config = dict(
    num_hidden_layers=9,
    hidden_size=192,
    num_attention_heads=4,
    num_key_value_heads=4,
    head_dim=64,
    intermediate_size=768,
    vocab_size=2048,
    hidden_act='swiglu',
    norm='rmsnorm',
    norm_place='pre',
    norm_eps=1e-05,
    positions='rope',
    rope_theta=10000.0,
    rope_fraction=1.0,
    qk_norm=False,
    attn_scale=0.125,
    bias='none',
    tie_word_embeddings=False,
    parallel_block=False,
    init='orth',
    init_std_qkv=0.0452,
    init_std_o=0.0391,
    init_std_up=0.0452,
    init_std_down=0.0,
    optimizer='soap_variant',
    learning_rate=0.00583,
    beta1=0.95,
    beta2=0.95,
    weight_decay=0.081,
    lr_head=0.00979,
    max_grad_norm=2.0,
    warmup_steps=200,
    schedule='cos',
    final_lr_fraction=0.1,
    batch_tokens=65536,
    max_seq_len=512,
    doc_mask=True,
    train_tokens=148900000,
    max_steps=2273,
    dataset='wikipedia_en',
)
Each number is 500 + 25 x the weight over the matrix's rms, rounded and kept within 0 to 999. Layers, rows and columns count from 0. Numbers have three digits each.

# layer 6 MLP up, 768x192, rms 0.13, rows 338-362, columns 0-191
517484525519456489559503473508530498511527486512510535563524515484473500485541493506461503514466499491428516496554490528512509514512495463512523527528440499514460508509541561514518538459498473490523513501461530506523476508489503529475581511501508441533477501487496506460493508473469462487525484488517494475504459486519494498507530525515478518519463519523520493516502496481534487499505525501540477496498492463503528520508498518481476510510511477540502499522464499469499496477504508529467528473497467460501528478489498483540492482506530499432497503523478529491519486529530464523
485478481494485524508466515527493488501491495469549443486453529464508487536512523487509476447472492515492496507468506529532469509539498465517490541512483517472463498473482492465531507500486500469492518458526510499506512499460531470536472524516468505463455512556509522501514571536531472491499505519482528493475525515546467482506479445520479489500524506485510478510485489503488470536511475513488474512465492544498461475519500488442530506563508500508479540520546549494473489486468508503521500501517522522506525503529497519536483484464482553527515505468488534485527519499486493514
502507503453569486506509547498474483453493499443472510484503513498484466515487516506493517511507482513522470478525517518470514517522528517492494473525533480492455509521525520498505520489515510516532510525546506500466458540483504487511501521529501493457505471534505468467511467518481522516516517506492533545517492488525508518521479527481460526485520524509530507508512493537528535520495482505470480476486538450516541519510490508499541496525503502496530489445491505427535488483519516523479518544495606527505486470463529488469526521483511516487470503459456490533537511501505544514
469513484516516507493521507495514528497485491518546516522498501456493469517501521459472493449474451473508519511478495495461497526551512501542510490530522502503489490490521491515496475509496429563503527483517502512482469464524507484497457481521477522548491507511539504417472528498449511485527498519524482496508505508476500505541491494513527512455501544483448484484506505481491514511516495547472513490512482515494526524486468488449510557483484541490518499506503471487457484522543478484503498495513510524537480533494497484480536459455481499508532488476509508466507518501476485483
494531493539525513507500478477487495478512542544515528521514499518490485464491518511477573495528534506530467467503514558443502492486523485503493441480523547452526504489514492526468496497505461504516506511515518511532494476527473492479528510475492529533473497477504454493515520518517444513488514511516515499487494490514478499495471510518506540506512501496533495478529510498498520483498565496513496477510518511500431507466489469503479499563460501505532475481489507536488491455495473522508502489511500496476458427505506488546488510505490509511504535503529512422490525521502483557
519509493537447525513484478498529508507480521482487513519501504493505460482522525525545502508484500493512485454524503514463464510511524497490484475538523481501469517451488549510537480489510499504567470574495510457507458529485520528514489491503483523527455515521490526517485493505479492466519511516496536472483516495449497474515489459467500459506532546505532520535477532507545511471500501548488499496487525529499525465490476444488530537508481483518506517463503493478512505509481498497475473510501505489493489483479502520548470503510529502497502488461475486502512469502466502448
517478481535474507462502501531502437482553478516539499491516493480469534505511479503520500499511483465513506505477491504520498464501486518457539477495520450511525476522487513522495512538482508535477483501519488514502519522449452476521497449485506507520472494492529486497493516504486501464524494515502491488487502531493513520487504509527514488472509517510520535488485483478506504497488524536512506471489515518454505517531451537524492522495501497502522465511486489518510493502489521502486511531504496456492478540487506477477492498551536512559536494456458477523465501493445473488
526511535510496472493466484475484447487486498508510502448457476449511481563516485465537524515502530462525467511434513496507478453512480476481477521454479547498522476526479530459566503509500525464516521482505506480540496485493457471471510498565544494490525474490512475525522476495515492550507472484553526481523519498509465488514475462428493474508510518503509531435516475493517471518454501504470499463442480518502587504465496514510545541482483476503496532480482510497517481452473442503499534489494501496545554477471486501481463529513472481487482528492504516513538532523511500472
472525460497512503477503529452515500498533516526539525496459530489465512484502525515529471481510465514548507514525493464439457482542560456547499500523536472499464521479475474484499531502491504494551494532552542509464509515508496489534533530493498541490529507490519486479463514487483510528526545510500540475509496544481480470489508450502525498507510508509564464547522526474529489449493477528487512537510499511494527526484494503492480467460509475503556540550514481505516473490488464527509510512564518487490515465502498502536526517488498513532482496531501451516487473504475507512
550493467484499505510472518516487473475483537478474508470513517528468492508517444488500475482532508462501482509511488452517458521516526500489475499492534462496500491498522505497503558514462499509498460517511490527468504506509525508516490505501494489488531472498487492508522504486553520481489515472519449472523523489486497520535534507518480484471502520497521471497503501485529477521534513497497504547484491486531525524532458499480481515516488473539506484472486501456449525506504530437477445497433535481475467513512471492522479514466445470495523512486502468525493555513496489516
442504540491508510547522558476477465474482507499503504492535503493515461494534495456485509490490513511511530519495510470487499531479501480499486540509470521473482510476521479517489483496495510502491471511527500564553529517525479526501523502483528497524505529507528527490521515542484479524433520480520485503480497487500516522475523505485552477475507527483459490483539457499550492528529498518484489463494501534476483547479487502505485492492528478546486480479519429522483524503481503539526497493505483491481491525442529484529491463527475499486492486473471545464494484499500477480
533500492508466466534492485479497511462481509514522491495493482523501483470477523485503498525522485510518471488513496517500490499542530513535472508479490483489473507550498496514498518523489509477534494503443538465521512475488487514449464499482478482480556472498487533473520520515559551519503446546500481485485436524529506518549520477514536451523486482514570496455501479527478503475540486497552475494461524556467532502504516530497527493476496538521468513459482465488484498511467479538580524519497500512491484490527500533526525474505519508492452511490505511507505508526500502454
511541499468493475503496511512513520504501489488488469522512468495526481488466442491498521455493476450498538480445479502510525500522512515482498496467561491500513485531495508551493528505497500530508487466497483500504530496502537510520452511503467460462504482482494515474492516470510482490481449481537487486505496480455493521480485548505508497517509516462455516515517484514509502503488511491504544503500511484479482491474460507509540497495545498508475467513486525510504488525498478469533529516471540444508500530537523516471507501500452470496464538527511544475514511492513524469
518527495482548506480470524473508534515485534502506508489556507451519489550518500480501455542509520533500489494476485482494519555509488492496508534457527515496432491517521496493526470503488519495460573537520471492485514521501511536513522479514556473503475492512526498557505468508502549525465537493497481534485516538491543500489478541504546518496490493454509510527497485520514532485516513484472509493488496526476502502486492533539502528517517474517524504512472494478518521469517493447478505480497513506471518513536487533504523533497490521502499529506494519536491500518531510493
519503501491487470488493550527488498528496536501491445493505508440544477471495471497537494477529503515468501515510495478494467497499515486487519451492501518467536482492464517475486525521460493522509470484499475448460537549469483504445495475543499511502516534493491491491486492527517504507483480484452522504429560523516489489486524453522452473501533450510465527499460496510518500503493495497467497487474524470485511508512514506542484513433534480518543537529488475467508506474459474471476493499502462550533496530515476495539534480460432521486542479500510541495510494500466529472
497548531469449487470499541502502536508513551515530530513479486486493513496502516536495459510523513500523486511481455493547483542513470520483501473485504490499495485452502458524516512525543497523472467519505525473542514479541506524473482506486506526546506488479516515522430559487542468536534484513523516526497493476515494471493499528495471495528518452465503492473554458479519526486478482528481503521496480513438505457528491472505507477514521520530446543503498497528480471514512493498521521437497486552517495529482505467504524550523470508514517500485548540480482507506526505486
487507495483503539471490525496462523540506502472510505512510482484526507483477513477519512498485520492560503513493484519519480538503516459464508527504529505483526502481486463486528520505522509518469466510504524546499513504503468436491474502501522490515533503479524487468494507482530537543457518485494464469467440504484476527501470462533566489508468534469511530492521534513518504490468477498500526510471475535509448501494505471495532487461476522500529505487538476473506456479509456510487520507502513523484512478490529488498495478503490502469574507506542510549504430477509469485
449454483538521565484561501509504479463461499513485438475495527487504504495529504502474489448539480464500521511475540528521513468493462478553465522520483510513526456553485525479491479475504481488506516504478500478509559465497486495522523508497467475510481491474476544534521497532537488490485463491491517555539515526520508437486525478549495471485487516481455531510519490494510484521520472501513542527475512556482499464485534495528523477512450490478532479525530514520446514516506488506523522530502482513503454460476523498507480527520502515473514480513474498490499476507501482561
518488500514507490453478499484534520510527486509528494524489482482567472507519489441520489526474532533478494529475482494491466546507515475482501451464463500470505465474497524482490474512470515532506480523498476475477486517492479519505552530433511508512483525476550474465517502511479498493523502467483546504535492534485475523470504494509480487506527531493461475531513491499497481507463508492470523471509541541473483500524522478496499517503546472510516506463526476496522489468535502459490534518481512525496466487562489507516489505495475474478480496521512477510528542483510479464
534471486521479506491466478510490534526480502546498537510488467447488491535537514470559517497502486539494483530515516473539512493515493545500526483476511483493463484473478534525506507543492500491491481448464529491473486481530479507490501535513506526485502486502469514508512501526498481506435444491492512530517464511493487516514521481468500537500531448551523502505496483491554447504506506486502468475476475496553511487515519496523461524466546486487500521510488484509549492515497484547504502478454529530479474483512446496469523515495478500478484530493478489521500490463475470499
475500538467506483504538449521500509500515526512465483535509520490491481477532489495504524487511537469499476546547500500470497521487498485552502472517520501505519536480502489472510448457521538539516496491526519438494469509510503518531479456521468455482528503464492518534490444475486521531494497497526505489483509503517478524495522506506501516506507480495486484450508508532473500460508509511518499519496539496473485494470507486466509465481469451479442532452497535511502470502445504513561496475515489457483518512548503496463491519531514522494451487475468483482530506484525466522
465490520517515464483510504494506487454471494452532534518486447524517488479508496476458491484500488547495514528516510451508461460520472479526480504486499502535535531511463489525503553471516510508483481521514513456506517494470530465438479468522491522469471499500503488483518509464503473550461468487538502496509495498497467486488477514535458466460502454488529509520524520452467529465517525457460477478524511518522512538478485523494489510511463526502468539524485493472507483483473447501446502528492504471489526524497513464467520533512536515462519561505510465479506492511539499485
520512514473500469510520535522467535497454515526483503497492482509516498515517533479571489524491497498488520475533467513488480488479474507547506493493451502515489482484464566483523502554532504503504495524464491523513474456527518485503487488495543528480467498482496507499542530457505502496497523488513523495463481499525522508524495507494459458492500518491514504494497485470486482522503463560523487501489494501520516467521449470484474463478473552469535482519479476477498496522533477519566497508459532520516561494508505505519484513510478502508457543499477495468525530534513525496
486489490437518501511486490549492492518491521490503508494507530490506477486479455500528494510530496490526486483472493477479525485498532516489545516482512487492496435508494477493514466481498497549499523493467526525511489479490485484525462450501505510485491504540503503474495498511455526454516487510509531518503511474527491528482499521439470499480465457477443482500488545509473475506487480507520513492450478512498489530528455450498491493513509478481507434548458556471499506455506513519496513462490520548479497531543507468475555455478520513530550482523479500549521484516472519495
487462501504471456508462517514477540500508465511496537518527509511453492481493541481505475477495489500499513491508526533474473475511534490482491496474466482515486504507505477502476521497509499525511532519486486449515522545497538461452547477499503488493488438534544483493495491542449482495522548488489479553480466477486507521507525464509500480460464461460552541529475517459502533514529488524498507487499515528586479487487491527487461515513492479507527483507504552491514504491490527461523501487496500466518518508506508503488527474534549544508524511513494498500469488479510454472
# layer 6 MLP down (transposed), 768x192, rms 0.122, rows 338-361, columns 0-191
513466544513512511478506506511529470505499521511530473474534469527493488482456499490519512502526454530488485522466490502502469551485539455519530501521524519519570469489467510462509540507492519499486471492524503508484504493526533514509471514535481513481492498494498491496495492525488514495477504519489482497469504473513495487502477511504496520479503506506517505473503504518496529495497492523527485524459516504505519486492520508545530490505559526479506565461545553501482479481473527489510481500483467482542518494502459508506550479533471501489495527466518494483496488495565464508
501496483483517522523499457479499495549551505509502534492511501461489480526503524457468471496482469468476524548482484496493493471522525505543490509450540510508462508471518494525469508496482492473508480533452496481445483499525485521534476517461478483534494508474483512492517542547495496506501512500497487484543545512508476462490517516516445522487536514472527542486544501545473502522508492506461532497494479493485476487473565470498461486497527503487502501496500508532490536515545465478502474522520495499479490512500497472479446455515513472519491439553481478483517517487449465480
498530493460441462564479537537486476483489444505482488483527470521487536514543501533487478522519520503548506497468476520562480454522460500486497476477492471501487495469495477501487505499490481528489519478533462478498490479506496480474482540525555528551506455531516492496523453536547502551540494513522506505488505521518488504503503507504509473455501493495472491482486509466503516510475470509515507432494493539496539518522486470498514506501535463523492520512466522512506524501528474492552502537519498508513577515462506507467502534552560507455498480475511458483513511512513485493
468544512513493523464531525495523578528472547482472446516469503497517524513523503519501495502502519520483537498533556479526474544513495551517496497458504480489470504500495523520518503522500482528503478476515487465480539481476538470486530509484477434482478493506498506544551480459478526477529537472537503514495480451513514534458499506532534500473432500526490529513498536506510495499520508518514517510500474531474492478482552496531487490504509513510483529486499506502482523516490499496492488475505532518513496490509506521532475564542486488500484498497471477481528472543512528514
549498456490482505543495500457480469513472489496540503497507521481519465498533514482483494504502497483468493515513517542528506465559459476498538476513489485494467462514494528490509476493564486517493504494544457548486493501511523492483487506472480491520509508509520521523517528525491521488473485490521505474484465498486506527470542474463532486497517474482510515575443543474468508470489487540524561497465509549456512471484489493535493480531518522484501540496454486517482496484493465494486442504544497523486489494514460494503505512508506544479475480484492555456533503531474467521
512488464480497503471470504540511537474483487524532487535458529485489503462498487482469527454533546527510508510519511498490476479493441518488470497550477503451548512534481510465495485560461540484486514500494474480495504525457453524501518501520488507494488531554498515452521520510519470505483508499501483528511574477515495507517479508510471519541437509469476478462515484503468454497473518509514516520479492501496504503501453473487522470476504491489514494490496488501488492519513485523478481528508478470515489524531505454451495483502509483535513511507509492474476522482472521522
488511486462505491501528440520490493506522477505437492517500480463529540480543485510529479512511508511505477507454507517490537454512493481484540487457541498490518515496488465515488497490509492485515531502535494497544489548483470559463486501539504486514498497536509502528495503546496546534524495512480477507538496478480499463540486512533485487501484513467492467468514501466490512474513483511530484486488481477488526549485545501487500502480472487471492505498499510466489535469539429495521530484468509525529471498488506456521492517524514512512499487462492523492519503457513487459
464515483517487460485445473474496553506501463467524545477490525537468522476487524498502489484497484526547526550522545521494507545498455534497460443512509468545510486470505458527467457544474503507494478513494486492503500504526508536446461585448519518559493480522496502477501459452531480512493499486544496518520471531550544532501534513515474516498470446508571508511469489470474490473480519475487499485496508537485508505488511498487498462473475500507496516525479466489489505451524477512493505506507448520493471495529512504504478454487486497451463516515523537495503484572486493529
501488476483502514503485529475486492552456521495478487482546529508493533490527496479520507484508495471503498516516526517499529436503530471521508508505490498474519505540528508508505506526491468495476481445484548549481486445495468509451465496485518461469474475573498516516562482506510442499475485490514502514474455505558541508457469483483469480530475487514508488445510528519489502470528451493501502497470496504476512493506474532547492546492508514481488491473520493520479476509461483486502475503504491549511441457525532503471504456517475543520553470489507530477502484519520518497
536470523495547524501503462494523461469501516464501464512462537523497498493527528523511495497507492471511506512513496514514486525474522509505488455511512468456476473517502521461499495493505530504441496497541475489493488545533511499547548484496517500517522485470478462495471502473474525489437489541496514511512482515457550474501475517504496508505496512480511509511492504520513479560525493465537453539526536475501499499537525484474454475471497507516496498508480510520535476442538503494524488459516529447535465499468513510486435469507507472508452507502515505507484501519494529503
542476499528519504503494489542476457537554494526539491539496484505459506480479495520550479527471526528486510455504485497470524510519490524478470489518499504497496470535491535513495495476498498528475463527457450487510478489509496509500477485517486478556499510495538447516492469461477550460526461477486522533513531507483483492512472527525513486500498516519510487515443569498434530531449501475522460527463523537527494461483493502532521514519506503498496494488474514497501513499491468443482543482497507496506516516508510470503473484452528504505502521522487451490481475512487525486
479519542480474487524522504495513467479507470558425453510481520490487457502522502505478467450489535505519531498521488522531481507519512496475535566447525483473545460521503521464500469474504546505535434509478462506529484482502498486422512487519501492509491516487540460489491536530471517503531503519469505514431493533484517493453519505463471548522496494483482489487500511485522500477519496498468500487515506502502485503438468491529515498517469501510448470505507470489502490483532477518492528521493486503462501503511500474499528534499502517503459503516487499500517531503471464502
526512476490458507445464490490521497528516462546493458497457545502485539483522464515544526459517497504549496506503500496556500501516500502445554524529490471510455486486540483535503487498518489534481492498509492509492511525489525501512542493459497513523537488511512495484504523532464483508493448449437462492502448510481536481493466528501525494520491464501498511502473502455440495520525516490503496549500508498482505481501495510542539492471466479501495493484503493487463520498514498500488501560461498503495513507509532498515502486525471514506537504505528532494497535476443544495
504556483517510487492512497532510513491467535508512524502542506492536503506483474509499475536452473489471504472497441482504498411536501530427485496529498513498496532508491563490493514504494487487526480481502502511440477493481495478480509485461541510517509511486464507476512491489488485514483504507503525557501540481528471538459477522510452479490505514512463539478458505493501472486522471503499534493470463468454487463505509523504485502506478511509460514508521496498494466513503476519457510465501472484469531512520501500476492448520538490510478525489494513503479517518464462511
466560485503497518505509486501461502479523527544560508456517477474487518450542482525546507500501530483505515529478500495492443535490518520478509502497476514530516493513505520494507487525535528536488508533506498508489498497498510478564506526527526528477478477493501522511553494481476496480487521457504534495423513528490499453470491549499480495497483479511510517481506507514514451490513487496461525526481491498504513532528491524509524475466542514475510550527468480500559530463528508547507524496500499503491506504545430505449475534497502516544478514476475541497574472457465485485
473535455458532508469503476543485495523479506519501466553502529519475475512479501495510506517539500474518501508539490501510493519510502505528513504522520497447530503489552462518472458499464491474467482478499488494511494499553434494543524556499490498501484510505509538548411535490456524511545498468511467482473531508552523465487495496477501540474509469507467517540533484485508502549537489510497471504549467495493515498514467494535450505498544525468471453554498478533501479491501538512478480504498494519505486512516533497513536501500468500489500491500474533508523491484486496514
510461516524505493506523502504532452508502500504526504447540510498533507494503517469508502532482534517507542465493502504502494550496502525496480521499455524468516465480516495496509517514456493477540492496471497448472484463483503463485509493495460470490504427476496490529500464495470498474463500501516506499467526556519515483525523464485479478479459500509516479488471482479457457488490524534484463461499510517499494548511492513522506512482496530560451507481506524543544521479474503503454490516536493434498459504506482519503514510505498514444479518476456509500485502470516503476
486517516510499469469500462512502477490438475486462502516457534531516441504536476477530493501511467510528498502384486495500517520490552508535500510473498524459535505508469520507520487534509480484515508492539512531500478522450516481490506517475504486530504535466506467481462464471520483537484469494469496506496505485476496509512498492499506568465524520494492520496485538523466506471488543514516474446505500520474505485544482469455508491486555495469520477515512463472521534504535503512503494515501434538420499507497495508467543505547533475536555489470446456479518525480518468442
519481491501487501495479518493486528531469507495513436491509529513479492428509484512480536482470504482535493482484509542522489442493530504491481514549523481463469520506470485485476514453512481516488492481482481479500514479517474501498493508486479501489485444478498489513452560474523502503519501486526486486535489471507545500465543459481510476531491492502476461535519501480490482558498469535481477505495540493468502505488488496474510544467454495532479483562491518557501560509495509451527525539505499493452512495453489497492509493504482503493498482505489517435488490501490472503
500483486483493480505503545455525519535460471490469513462497522509513514485529510475498511513459476470492515456475529513484512510490529526515540488505553544466526448550470497528480498490513474519495520519535506480538495547494515527505472508502524473466508475502508497513550514524480467498513505490496482481492547484505502471463488501480479486527507490456469497473479532495558522529495495522470533523498489519493503500509529487496473447488527486476493534537479477486497502493496500467427499511491486539490473503490502498485516520509502479501538552526520484468491513518540484516
486474533477507509564511497525524490517535510510480558507481510502490498484480527487512507511509519523488500518501485497533551518514469518512500492501504506491529538517483523517518484532491461457477493524467476466478478473496491508467516470509483479482480496486494548506492473529482493536487473550467499504508443527513473476523516500500512520477486550540553504500492486528498529486522505499517519511529492484501477484506477508475492535492496522535477500506487467502532543521524530468530483467520450491497497464478497522508494473520502552572499512493493567470483509531492461497
516497486540478558502443525526510541494476526488465526559515509529554490504448496478469504496521499519523494475501441509508447524496517489550476459468469527517494491471505501509441474505521512516479472501512548454498524483467507467459468489518495505488486504468512504495538467526541505506491515490517478499501509492476523420521466503523490485478526508536482514516481438516513512481467530481519462488474507510507492562525519492491499503494471510470503536497476490490506520466490503525507522471557520479518500476554474545498491518496505499510439487497491512549497497475528531526
489526515517484467491481496510484525514498540465497513511472486508489462542431493508504485521529497466479522520481527495506484569474499494478512497504500504492475527530477520458446517509503496470530499467489518491500517549471495489477527494499478475525509471500516521509512533533496475518496502502495523488486490498551514453486511478500477446518464497520526482512521482524470490457466473492486462525488484541491484466444468523470508464488491443482492505477507549516448510518494512505466505490500502552480539519513504502491511466475532466475499492487453482512510545524531467497
531489481532526511501461491467532497520516486478506484538526496516487487480504527544517536473489517481547492475440486536497534496491523481479506539492488528493518506499511529479474533510503514493551463532500478522488523499554539505499497505498515497460479511519519509475501483508534482478485496523507493499470486510526499471487527495442528512495506502499539472519485476421539534530488542550476496553487467489531479466512499519485510508491468481493488469556503492459456539487481500502484506482520510491527507520509492477485521479547560535488487476463513448458510534492495484478
# layer 6 MLP gate, 768x192, rms 0.128, rows 339-362, columns 0-191
522521506474509478473467530492504481514497484486519495508575512469534522520534476498497501531524500477475480455531497526507488476498499506490504518477458462486519488517546535470503500493532477516520507519482490473497542464491461465500510499534478478496500491517482532488495491519500503510490477502457501493477499503549482489496521524475503501529481505545513438514522463517512503494494503482478481483491459535500462535476508475500515462457489469490478520480510510541506489465532483484507514458474490470557578484458522487542510506482482491517514531497498500514495483521521494537
551465464475517512489510510504514506467492539469545489498487478478499483498482499498507498487502504528536554504468523489516549505510530485529519506501508517541509542461482523466533479517490522532537494496492499497511487508568505475484469524494461501478536483493578490474477529503519535493523500501518531479467502506520457485528522485498486472485520525483458516496476481467550506517496526480489494441572521481513494509544483499457506464468498527488539520551503493487470487501483512475539528494519509510520524484490509470475514473531502547482466525531499504503524478535481479526
491539513521464458497481507523535522494498514542533432510475505474513467475438507525484562508508483486508515480518501528506509495479508461501511531531471493522477503491497422507471474511486494465506505493518506515503508511521517452496525507513497504497495504473489489531492523532547495502489540508490504497469525463472528506500524565517489502495509508514494495501488482484478451491531488487490526473490477498525529531506523532492471523493517518465449541497499496525492508514531508502479489500521478474513516517501465498509484501506510493523492462501494516460479529528502516552
497505491519480485508492531492487527517492501523468448484490502540524535525486496476526489483474542477456477505477507471495506535515529484518478523483530491544495545474510469487506501499484505482488501518471539499513496492476519506509518498520510480534455515470493558535516500491479460542431521520491528496443465531520509490500516541499550504477524534481527494503491523475563483516477507517498522503492500503495496497541540522489477520473512503466454465472482471490481508460533462517494458480513562531512506476447526477518536495514467498541539473463521504487540519492508508513
475507461510516482510498474491519510498478522518530536497485450474528497505501514494524506540490471527497490504474482539531504478515492469548529532479456517520534509509539481521470551490478480481508506499523485480512473501517516539545540509520487488481489525499494520486471460525552470507491540522493421535507524504504493509483493532512514519537537480463492488513510535567473495521479555477499494491496504487503469488524484470474475515492514477433489527526498477531501499507492501503550564488482525479518504522441500528531510511501500536522504501497545469454451544469504511513
501482534465439504478517518544479492484530500491545503473472438478515506546528491501499492553533526494469497540510455534499488493492502522473501511538506467531519491510484526477490501489519499488507497469450484511476542474524479485517519523500496500453514555520491526527489537491487515505496500510481494558468492432457477547577460522516541512546512505493512520453493539480485487515481480491502492534468493490504499511501537534497502523514469514511492494505494511493485459480486511506518477497484517492499495487518511472513559478480479495517516489502501542457460505502499524502
481492466509533496497475535471446502551513494564512536518569502493538469482481521509481548508455489497535540495453507491501480497487535495488507512517499517472521533466528512507529468467495516549489497479506517498519510494561536494485471546526480495529480544486486511525501479524488477554486496500485485486500538504519501504487500485498528556516564525497472481530521457487528485513493499507505529496537479510516497502498514522513536528504532486485502536489530496484466476485485511483462500519536544502518480497490473477500521498464551551472526487484499545476516495516532512524
489557509468510497511512504513504483512483536493532483497519443505481444471528527523469482491511516454439487467536513550476528501490537495496465556530495529475500477523523512531481486487507503502542518522515499506481506518469484515487493503473530461542544468524487505477500504525494516497502471549506499492454523499492508446544486470492527471494441494552543516504510526549483495547570544541502517515494543492518515491483512460507484499480518465522512515531508477508504477473477473482534492525494484475544515532512452493491489519509547503506532514528500493496525494525506516508
490545505483468526485517520501498559468473489536480520483459493487467511514488467526515458524496498538520499457530523465487532515516530535524493522499477490498512477505486489507479470522468485518512447500531518490518501541490520544562530507480473481502490515489483516499478480484504547496460531560550514552441495488501482486497498507462505517494505499457489477512510533547567516493489502486476483463514506472499549485494534483540487507485471460492470485460511501538465509481488502516449508485492511480485503477488486500528497520503503480506535511552570498498514534534489475470
465511531475500495512472503504521478512535502506466558497493461516497479478531482459482525479505512504506503502474487473454497496488494473500483503474485476469479518475532541519522469499497447506525528509484480508523518528498497475486484551497540530515481477518499494527483468484523494523459520486484516489458487502508535562483488472536497445507529475469470501531523481496487497494514511501533530467515503494543506504528473501547475505483519513519495476487479471503506504515459495491504507477450468503508484492469523501461494465482523534478520476493492532458514500512483429493
494533493499474522491525549480490491509550525485516539451519492482520514495510493512528499490528511494471514480511506526496491541484485448524485497489503501497505469456496516513478519493497494490479517521486524461455509471510530549481509523495477523545474493485560535465457516506475489475486548399468518475544467469478510533509481501541550528464517532507490516492487483498535503513463520457480473505491500466551535543464526505495516483507440499493483499515540473489481489519475477482532492506502491497515481488498440497526505528495477530520447512495511495489511531504501487499
522532517507468533496482507552492537526494503473486543462482497477503524496474504514515500469502491480522482510487521481460500523556513486474504490478527517465492483521473504485492502522524477508500495537478508513513502450463511480529467506514491451517493548469514521442508427506534537508514473529544504456533505501502470510518505513519497523511500519524498503481454479478510477533506490470495500553518513492513518501472498469479519473529521492477499538548464480495482521503531477515488499470525495455484489481496508505513457502506472480489485518519481531504484488466511483527
496467482511480474510492482511480472469512494492481522489510500556515487449496512500517484527456515498468505490496511480487512464483492526507508524532472541527500533450509508485493494484493509499510460531493524560515516491506459487467509529469492509473544498501486502488550466495503515533498490508491508488517501472473549514506525505487503495505539548504545521510495458506517493502514469480466507452531487486456536471525472519525523490465541498499460531474504495516533489485503490500479504492513464462514514493477495473517491462544509529488465549494459478507518500510522487487
475531518487484487459553541511502446534479463486467477502540534471496492511514534448519484513476464501568491505476488492471521517500489503503477533500518516524529473545492465444502531507493492501483468485516441498516514501510468458479561480507489509457464519505537496512478504498491503496521459491504485474534481472505539503483535474501481507510502479491517541500471526501511489570488518543540501475517498475497533525528568513552526487499502490544510504507463496489447545443522484466533503522504518520476547547497445494524484478503488477489498480498457489501508522520477554418
501478501455510488534511496499492552491521503532509471459538490515484490492491524499499507510505551470499495500442495477503516478479480458511526521529482482526512480526506514483501473505528493509530536503473524479483493494466535437472466490476458499513526494520469461475536491513530517488498485536470522452429513481517525509508528502506501495489551503541498465513515459507562536514554464531530456441530446504515492522526539505547527511447467517493566500465483474501478486503503523509487505469454486466500476486534505467497478520501476463518488499511524469549483505485445519453
518530550498460486528506532466512515529472512491489534505521496522551503517504499462526474519517549508501514508495500468505468517523458472520504492474466532505541516503482488517522552510487512507516501483477548459490466497443469495472513473508517513423489522489457465492500508500521524523505481477530493585500533474501497503480512513501535503499508540545523525505495522543499523515532486478485514538511485491486533521482463454517520511500507491500470498504562480450495513505503539478483471528480497511494484510498467510501499491494504457526512547485467519557501510501505530515
496516494471541486501531545497448502492465528495525522453502490468476549563492493556493479514508567474480545507551475504523487494479494461495466533529492514504485497532487488519468523518486482506519559474494517495494511499483466517518503501497494470499544489486486516480511521486490484508472479476512495490477520526525471549509528517518520495535570476486461496471466499471521505545471460493510490470532539487494516514471499539528498459493483487461507455512475475535492486528485469515475511464513519479535484543515503470479468554537491497546499467480520505505535508479495466516
517501517479460525558515504497509507528505487543477509466472515526495479466505487557555483481513534485451534509517459491497454479528523480520528501483518534513526529514489468474478488515471493483444500497492507501505458521458461479546485484451533483495486524519511488483497542495508457527516498523501532459490521504540504512501504438492533491475491502513542490441482554507503523520531442475503493529466515497549477498480503485523490483510512450515488479483495470502455477503485489480526500523477487466539498518490491519516455507525524483497532510516494523487515531479483520495
497499504493452543471482511486495527463499438519512513485488529510508490463510484514459466525476519493474491508535488483536457509525493518494469508546508496497488507489528523519541516485542497495511467513520486463478501474483500490518494492488540536503473439522519527500480514521514473493514518494529485506492470517488472503477525484552517518515531526485468511456503482473475504522507468514524502476481498530515527514489531503510522520537503496545513506475472497517462486530486496523514500488494520538510544479503504512512527536463489512515523518546570505487468495528481471455
492466506454507503502494467499516527467486513474514535508492484495489500461497472489497516550497467470482497497523495512504481453461501531456512529484482519482508478511505475505505506494503513499511503528506486531509496483442498503507497456468482543508477477503498507481519501517524501485547482499480519480517472507505555496459516511526512464506499494554496524481464505474495461534500467468482506449523457483488508536545490447531510528504509530502538519487470492496529509489478500507553466528487481505480520533521540535516482526466534513474494529537491500492524505548521478495
505535516486503529485509524506473513483517464479513526530532469492486535511472507525503464484500526450541494530453517497506492499508441505481519553508554482468488523474507489470507481492504514461506485493465535509444542471449534518496512515495556518542467497532421499494489466511527550482541514477507535527477488526507459472532480517470544518555517477469493506531508551478513518534484535497489509506526523481457488503499489532509503467504519520536520495485543464439434488498491492457530573515466505487516491477509493528493464528468513517487481489482471502496503472562510503501
514495520469491493547497484489443519467496483485496526505483551532477542459490482540498518503478516527513455488498496520497508497500501497501492541476518517519512512470497514486502555504539521472466526463518497442508464497492499490499527532524457485533488486518514458496487486513517508516499512490492494499489484455479469494501515530490517506499492473478463498470454520480472524518566517478503463518503467479546461495483547483501467479471497507482544526486507510516491503477480492525467528531519494461512527475494495493498493494454528490492454469477501507464494491518491486525
523517500465522523485482514503514491501510467471488473503512470486504474487524513483505528468549506493501495511555523516478482530480530530495470511497516512512458481553492526506536475469480498503519493535496466558484459537486508470512476496526520493464483474520507483513440468484513512515516543549486505512536469493502467498513478507527462512506474497496486509484521528509482465480557468546460523559517550516491450492480480476501483525496541456504485507505500546497458505526500505527471514529520537523527494477483480512485522504476515511506514501495511498505515479534511518511
532505477485513508463518495507490506470538496504526543492467509536531441483510466499513499465482473480469506514476486491485534457548504497478474496513530482483521498466548495486516509539523504534523461496502505528519517508475499480525548541489488530485555467546488473474544494512528509474508507534518566490451539498499503485500548511475484496491492506463502515507480521500495502498514459527528485545540485490484501433495516503537537510515504480506502514478539481480496513519537466505502513503487482505514503533515508490478529492506504508511520484556542491468504530519535498476